python train.py --num_hidden_layers=10 --vocab_size=2048 --norm_eps=1e-06 --tie_word_embeddings=true --parallel_block=false --warmup_steps=251 --doc_mask=false --dataset="wikipedia_en"
Each number is 200 + 40 x the weight over its row's rms, rounded and kept within 0 to 999. Layers, rows and columns count from 0. The size before them is the row's rms in percent of the matrix's.

# q: layer 3 attention query, 96x96, rms 0.0972, rows 37-53, columns 0-95
# k: layer 3 attention key, 96x96, rms 0.0956, rows 37-52, columns 0-95
q37,111,193,288,128,171,175,166,194,238,180,233,240,279,172,248,214,306,204,272,173,165,222,123,152,204,184,187,236,238,114,118,231,151,203,196,173,199,137,206,180,213,165,193,150,214,199,203,248,233,218,198,162,205,179,200,191,268,190,220,259,235,246,244,194,212,155,206,214,203,240,212,247,215,194,167,189,158,158,262,225,244,179,123,224,183,258,215,171,182,175,95,207,152,173,209,221,248
k37,104,207,159,173,218,232,237,187,215,228,222,154,161,243,177,179,215,217,116,196,223,137,212,232,223,221,219,200,153,214,224,233,201,271,223,182,243,159,221,108,150,193,260,224,336,208,178,220,197,200,172,211,198,177,235,220,264,189,181,140,186,210,123,221,249,250,108,173,177,216,168,212,126,202,177,165,301,150,122,221,236,228,122,184,222,159,199,189,202,181,252,204,166,235,181,201,224
q38,097,211,137,231,171,169,194,226,132,139,156,145,179,205,166,247,171,216,170,185,196,287,219,230,303,284,153,167,227,194,166,241,187,216,208,253,241,168,203,210,215,204,248,207,213,249,194,145,184,277,203,248,192,169,196,152,260,161,209,155,174,298,215,224,239,244,133,187,206,205,194,201,231,155,176,204,221,220,178,199,99,138,222,243,193,154,181,258,195,229,193,195,283,217,150,190,149
k38,100,174,190,242,188,173,215,196,164,219,245,300,240,200,206,188,185,182,222,242,145,146,216,246,153,224,192,192,226,185,166,145,190,204,182,207,205,222,197,296,198,224,163,211,34,195,186,201,205,221,204,210,228,137,215,189,227,230,222,267,185,192,183,167,223,158,230,198,219,254,230,172,331,178,237,182,131,259,207,210,124,228,272,218,170,191,133,218,172,181,216,200,192,159,269,190,203
q39,088,133,221,214,186,255,185,165,205,106,163,299,262,147,198,198,185,150,223,142,201,181,151,229,173,178,194,183,212,131,153,184,311,254,213,199,188,218,183,240,161,231,198,260,139,245,171,143,119,174,184,212,205,203,204,209,216,210,220,249,182,226,193,190,107,214,167,167,200,193,239,246,167,196,227,166,216,245,175,175,209,280,184,240,186,197,231,175,206,236,193,244,129,125,166,128,178
k39,093,227,197,191,221,161,190,203,264,245,212,165,189,235,163,212,145,231,137,188,220,149,222,185,218,94,265,159,171,154,283,229,156,188,219,246,247,236,174,155,200,142,216,234,297,237,230,218,139,261,177,191,203,194,202,270,192,183,150,161,156,251,163,225,219,264,277,189,169,225,151,175,165,190,178,177,270,181,249,221,244,202,157,161,230,205,257,186,236,181,204,191,138,225,177,150,132
q40,101,241,158,115,154,203,168,162,239,192,224,191,281,155,181,228,180,203,233,158,224,222,213,151,198,137,242,183,149,174,157,215,192,181,196,190,242,212,240,151,193,136,220,245,276,145,294,172,159,142,192,155,199,164,181,189,222,266,201,210,202,258,162,244,224,178,183,187,212,135,252,168,167,244,261,256,240,161,214,140,288,137,191,178,194,194,219,128,202,195,208,226,116,212,194,233,253
k40,101,157,194,213,187,203,185,200,219,208,177,133,128,169,247,209,183,196,121,180,214,252,207,210,233,229,228,212,157,187,231,226,177,222,158,219,162,145,198,167,168,157,261,222,390,223,147,223,202,195,238,217,166,250,198,208,228,217,192,117,199,176,192,175,226,279,172,224,206,180,164,197,158,186,166,161,302,211,161,235,209,134,128,202,186,179,207,191,203,227,196,200,243,240,166,280,209
q41,114,195,187,272,226,235,183,219,100,163,107,176,153,174,177,231,154,174,176,166,206,237,219,222,209,236,235,200,196,227,223,225,153,234,203,306,246,146,206,248,162,220,234,160,158,265,214,172,168,182,176,184,185,272,163,132,268,274,258,194,228,259,140,228,154,305,139,142,172,196,168,198,200,212,192,203,185,254,152,196,161,194,251,202,188,181,183,243,216,193,200,162,245,195,232,187,169
k41,107,162,235,222,192,187,188,205,207,220,225,276,201,179,220,278,177,199,219,206,138,185,194,160,168,200,145,162,248,241,123,175,201,192,189,170,143,222,175,328,256,248,159,192,30,145,205,189,174,222,170,183,190,162,177,200,163,182,249,215,164,217,257,180,190,158,204,250,205,256,208,211,265,178,188,215,132,238,193,166,122,214,235,185,210,234,151,219,172,162,170,186,172,157,216,206,214
q42,095,220,105,201,225,268,214,213,145,163,171,248,193,122,157,167,189,255,204,184,205,185,214,230,250,223,166,207,206,190,156,134,165,175,177,235,208,176,255,181,160,170,242,178,245,242,214,134,260,145,214,255,230,214,218,204,214,210,231,113,180,157,220,210,215,270,228,255,204,195,128,170,235,188,240,150,214,238,156,252,181,158,215,198,172,156,198,261,142,186,249,164,199,221,170,330,245
k42,095,157,221,240,179,247,251,189,123,203,214,230,236,210,185,164,205,168,187,280,200,160,218,255,205,232,84,155,257,238,216,226,182,243,161,172,252,234,182,262,202,197,182,196,108,124,194,177,215,203,237,144,171,184,214,188,184,220,283,265,220,195,183,197,213,177,230,220,241,200,196,224,285,180,170,159,109,248,186,150,153,200,260,201,163,194,101,188,216,202,199,204,240,227,209,249,144
q43,089,209,234,153,137,248,213,167,316,92,185,262,268,171,142,202,225,163,229,183,171,239,152,213,183,266,249,237,257,124,220,177,175,251,186,148,177,202,254,182,196,202,203,166,219,255,189,176,257,190,154,184,280,185,232,205,171,180,154,204,242,181,211,209,154,162,214,175,199,243,206,247,109,246,204,215,219,145,151,222,188,288,206,139,218,155,250,171,204,200,201,179,180,190,205,179,219
k43,105,227,191,262,245,234,190,165,260,163,207,139,83,221,186,180,199,234,128,162,223,222,179,163,284,173,231,219,158,220,268,219,209,203,198,229,233,230,222,145,150,167,221,198,383,176,198,246,180,184,230,201,213,211,184,221,204,199,163,149,171,205,153,175,217,247,173,190,196,232,181,155,195,195,147,159,241,140,183,223,230,157,173,213,190,182,238,240,193,162,207,196,182,255,119,216,175
q44,107,185,189,269,255,213,284,253,109,165,133,192,175,202,224,255,151,181,112,197,227,232,235,212,234,206,256,171,174,189,207,218,223,208,195,276,240,195,140,261,203,251,211,173,205,215,228,175,156,231,232,208,107,251,234,189,246,192,235,180,170,202,170,202,186,227,180,179,192,173,138,199,219,153,159,221,251,253,126,154,140,191,218,208,196,198,160,228,212,290,188,160,290,221,215,194,125
k44,105,189,202,279,127,187,182,227,197,227,224,263,239,223,247,226,184,169,245,226,147,216,213,185,129,206,172,180,250,204,165,146,189,155,210,180,169,237,153,306,217,196,181,235,58,187,181,175,173,234,170,200,174,142,196,197,174,221,252,270,195,196,253,205,201,140,253,206,207,242,240,189,277,210,240,218,124,209,242,189,134,232,280,186,181,242,175,190,189,182,203,232,152,150,250,172,212
q45,103,205,162,245,226,216,221,203,130,259,111,198,111,202,158,193,198,247,172,220,201,268,260,236,194,177,183,181,124,295,245,167,185,226,145,225,163,203,170,240,188,243,175,191,158,179,203,164,181,254,254,281,159,223,173,177,139,229,194,140,207,196,229,185,225,279,180,202,190,199,224,187,262,187,202,152,207,190,190,216,165,114,234,190,224,160,182,232,206,205,327,165,200,228,159,189,153
k45,103,182,256,216,179,167,198,235,140,194,218,223,213,179,240,192,191,189,277,207,119,185,220,207,192,206,187,204,262,185,146,165,212,200,193,209,206,211,159,259,233,249,168,229,0,187,196,192,185,161,182,215,212,178,204,154,159,234,253,209,210,206,233,156,189,152,220,195,198,253,221,203,284,174,187,210,109,239,248,144,187,222,263,211,169,210,183,179,230,219,205,185,224,114,214,220,228
q46,116,245,246,105,190,210,161,128,242,201,281,275,285,217,155,168,267,181,232,195,197,127,175,173,178,193,217,234,241,138,180,188,189,177,207,116,167,264,206,150,230,183,175,216,252,207,264,227,218,160,175,202,214,167,180,234,170,151,162,245,253,153,218,188,192,202,249,224,154,205,203,210,135,236,251,207,182,156,211,238,281,225,114,141,205,212,232,162,199,158,221,221,138,184,226,210,195
k46,111,230,170,206,197,222,222,206,211,162,181,123,141,200,195,192,220,221,128,210,235,239,191,227,256,162,195,230,175,211,258,285,219,209,194,232,244,183,220,100,175,184,219,186,379,166,179,234,215,195,202,179,182,230,186,211,224,197,148,157,208,213,172,211,193,247,165,185,194,162,180,205,143,196,180,188,294,140,209,234,262,151,80,184,186,187,212,205,188,227,197,182,178,274,168,195,236
q47,098,226,215,147,144,225,172,183,248,251,268,224,194,231,233,184,232,226,208,187,195,148,227,164,166,116,199,193,193,206,238,214,192,146,220,156,148,284,208,120,282,170,134,195,185,176,189,210,177,167,213,209,244,132,262,245,162,157,146,159,199,246,172,198,144,102,260,194,244,189,277,192,193,230,193,173,142,197,228,220,286,225,140,170,198,197,230,179,206,157,158,225,153,262,171,177,202
k47,099,210,173,164,209,195,194,186,265,153,199,132,158,166,157,208,205,214,199,162,249,248,163,200,256,185,206,231,151,190,227,193,249,205,198,243,217,120,228,126,190,163,261,214,377,235,218,258,216,145,189,199,260,236,237,188,188,195,185,140,196,178,194,227,183,278,139,203,169,125,158,173,143,224,194,225,292,169,202,189,218,214,174,179,199,214,248,202,224,200,220,203,198,274,183,244,193
q48,105,201,207,188,243,185,165,187,145,251,255,140,277,161,241,231,257,200,203,131,267,155,269,174,200,193,190,209,132,169,207,226,243,146,205,195,209,185,179,173,182,209,177,251,183,190,193,207,178,196,197,212,177,154,202,214,208,249,123,237,208,314,215,200,167,198,184,248,193,150,209,210,219,218,254,262,204,245,328,162,289,208,124,185,179,275,228,202,182,244,196,203,127,215,204,160,210
k48,104,174,202,160,187,215,195,156,230,216,180,222,213,139,166,232,197,256,145,190,263,194,204,188,240,203,248,267,207,140,212,184,252,197,186,257,277,180,207,180,210,230,291,217,364,216,181,172,242,177,183,249,178,196,164,217,253,189,187,162,198,119,185,224,228,234,186,167,205,161,199,181,113,170,191,162,307,194,185,238,237,199,137,173,208,175,269,198,221,174,193,233,216,223,138,228,225
q49,096,242,221,194,224,245,132,137,237,297,217,267,266,236,217,246,206,280,230,197,214,119,174,162,219,170,183,166,178,169,196,215,201,170,220,219,212,229,235,217,288,189,271,182,155,207,201,255,140,183,221,193,250,153,179,203,156,202,124,218,228,168,228,142,158,167,274,192,187,172,262,152,242,271,223,227,185,149,180,181,219,197,142,116,175,142,224,208,210,137,177,202,220,212,219,237,214
k49,098,209,172,132,235,203,220,192,234,144,136,120,201,183,185,187,185,234,172,166,208,262,147,276,227,204,236,251,140,280,198,219,254,224,150,219,244,177,172,135,175,189,235,170,338,232,214,204,243,189,153,224,212,177,199,184,192,178,152,157,214,279,200,218,206,275,141,203,160,155,168,216,159,200,186,231,282,159,196,210,269,206,166,205,262,235,234,204,219,180,226,214,198,265,163,234,212
q50,090,170,185,306,259,161,185,247,126,222,130,172,114,157,256,240,142,210,148,183,248,235,208,190,217,231,217,232,172,251,239,216,115,226,179,220,232,208,184,210,189,219,212,242,201,183,160,208,152,238,196,161,173,247,189,149,165,240,210,116,217,203,160,198,234,192,170,191,241,166,175,287,269,169,194,216,233,268,224,158,154,185,194,172,229,179,202,158,215,231,283,125,194,195,143,183,152
k50,098,183,234,246,162,172,182,226,171,255,223,246,199,222,240,180,153,144,246,240,156,238,256,158,171,203,198,183,245,173,169,154,211,183,182,200,203,191,190,278,228,223,172,164,8,190,193,187,200,185,197,215,181,164,190,234,214,205,243,260,185,118,302,165,200,161,200,223,211,250,245,212,231,175,228,212,126,203,250,182,145,226,263,217,202,183,207,156,181,211,199,247,221,148,248,210,242
q51,099,198,100,226,200,204,147,177,125,173,180,206,118,135,182,228,196,179,178,188,162,266,193,180,201,234,222,165,247,314,206,232,193,237,196,217,245,154,258,202,226,197,137,172,187,250,192,252,170,304,240,159,219,245,180,202,219,221,293,177,235,269,224,170,258,220,139,199,217,189,251,220,178,230,177,138,215,218,204,224,118,156,238,222,190,180,195,224,193,151,239,203,197,221,147,249,194
k51,098,206,247,219,178,188,185,199,147,201,181,184,201,210,240,209,132,170,205,223,176,157,248,204,128,268,196,169,235,195,144,145,181,183,239,188,174,254,176,246,198,182,193,202,10,132,193,150,222,178,220,213,210,198,228,196,196,206,241,259,218,193,192,178,188,132,178,283,196,255,220,202,255,195,242,229,155,268,195,146,189,230,307,194,171,205,156,235,205,182,234,172,237,162,238,235,213
q52,101,230,193,209,224,213,226,210,169,207,96,180,127,212,119,188,148,223,113,186,193,205,297,231,185,190,207,207,214,247,260,208,203,234,181,221,225,235,171,198,225,253,143,175,149,184,239,141,221,60,206,215,192,201,208,133,185,209,178,184,208,166,224,146,138,274,188,188,189,172,171,227,229,173,192,162,199,262,127,180,195,203,275,200,225,190,167,275,197,205,246,275,220,215,205,159,183
k52,102,203,208,191,156,155,200,231,155,199,198,243,192,189,264,191,224,217,289,158,176,188,179,217,192,171,146,195,193,252,193,190,245,215,173,197,165,209,152,298,272,156,129,175,31,220,215,185,167,184,187,238,197,219,189,187,207,171,196,193,198,177,279,159,176,126,222,199,187,233,221,184,268,194,217,187,124,212,277,137,204,247,266,196,187,230,167,185,231,198,149,147,260,163,214,209,192
q53,085,169,124,264,234,153,166,235,136,222,176,202,133,162,206,251,183,177,174,232,220,120,264,166,186,131,165,164,205,176,207,194,247,173,223,230,173,159,235,185,187,208,191,235,186,201,289,156,231,207,140,257,205,263,184,253,198,241,220,222,179,167,189,235,255,205,122,167,235,150,232,207,254,210,200,295,150,300,227,154,172,155,243,229,210,167,227,161,225,239,213,205,237,158,251,186,170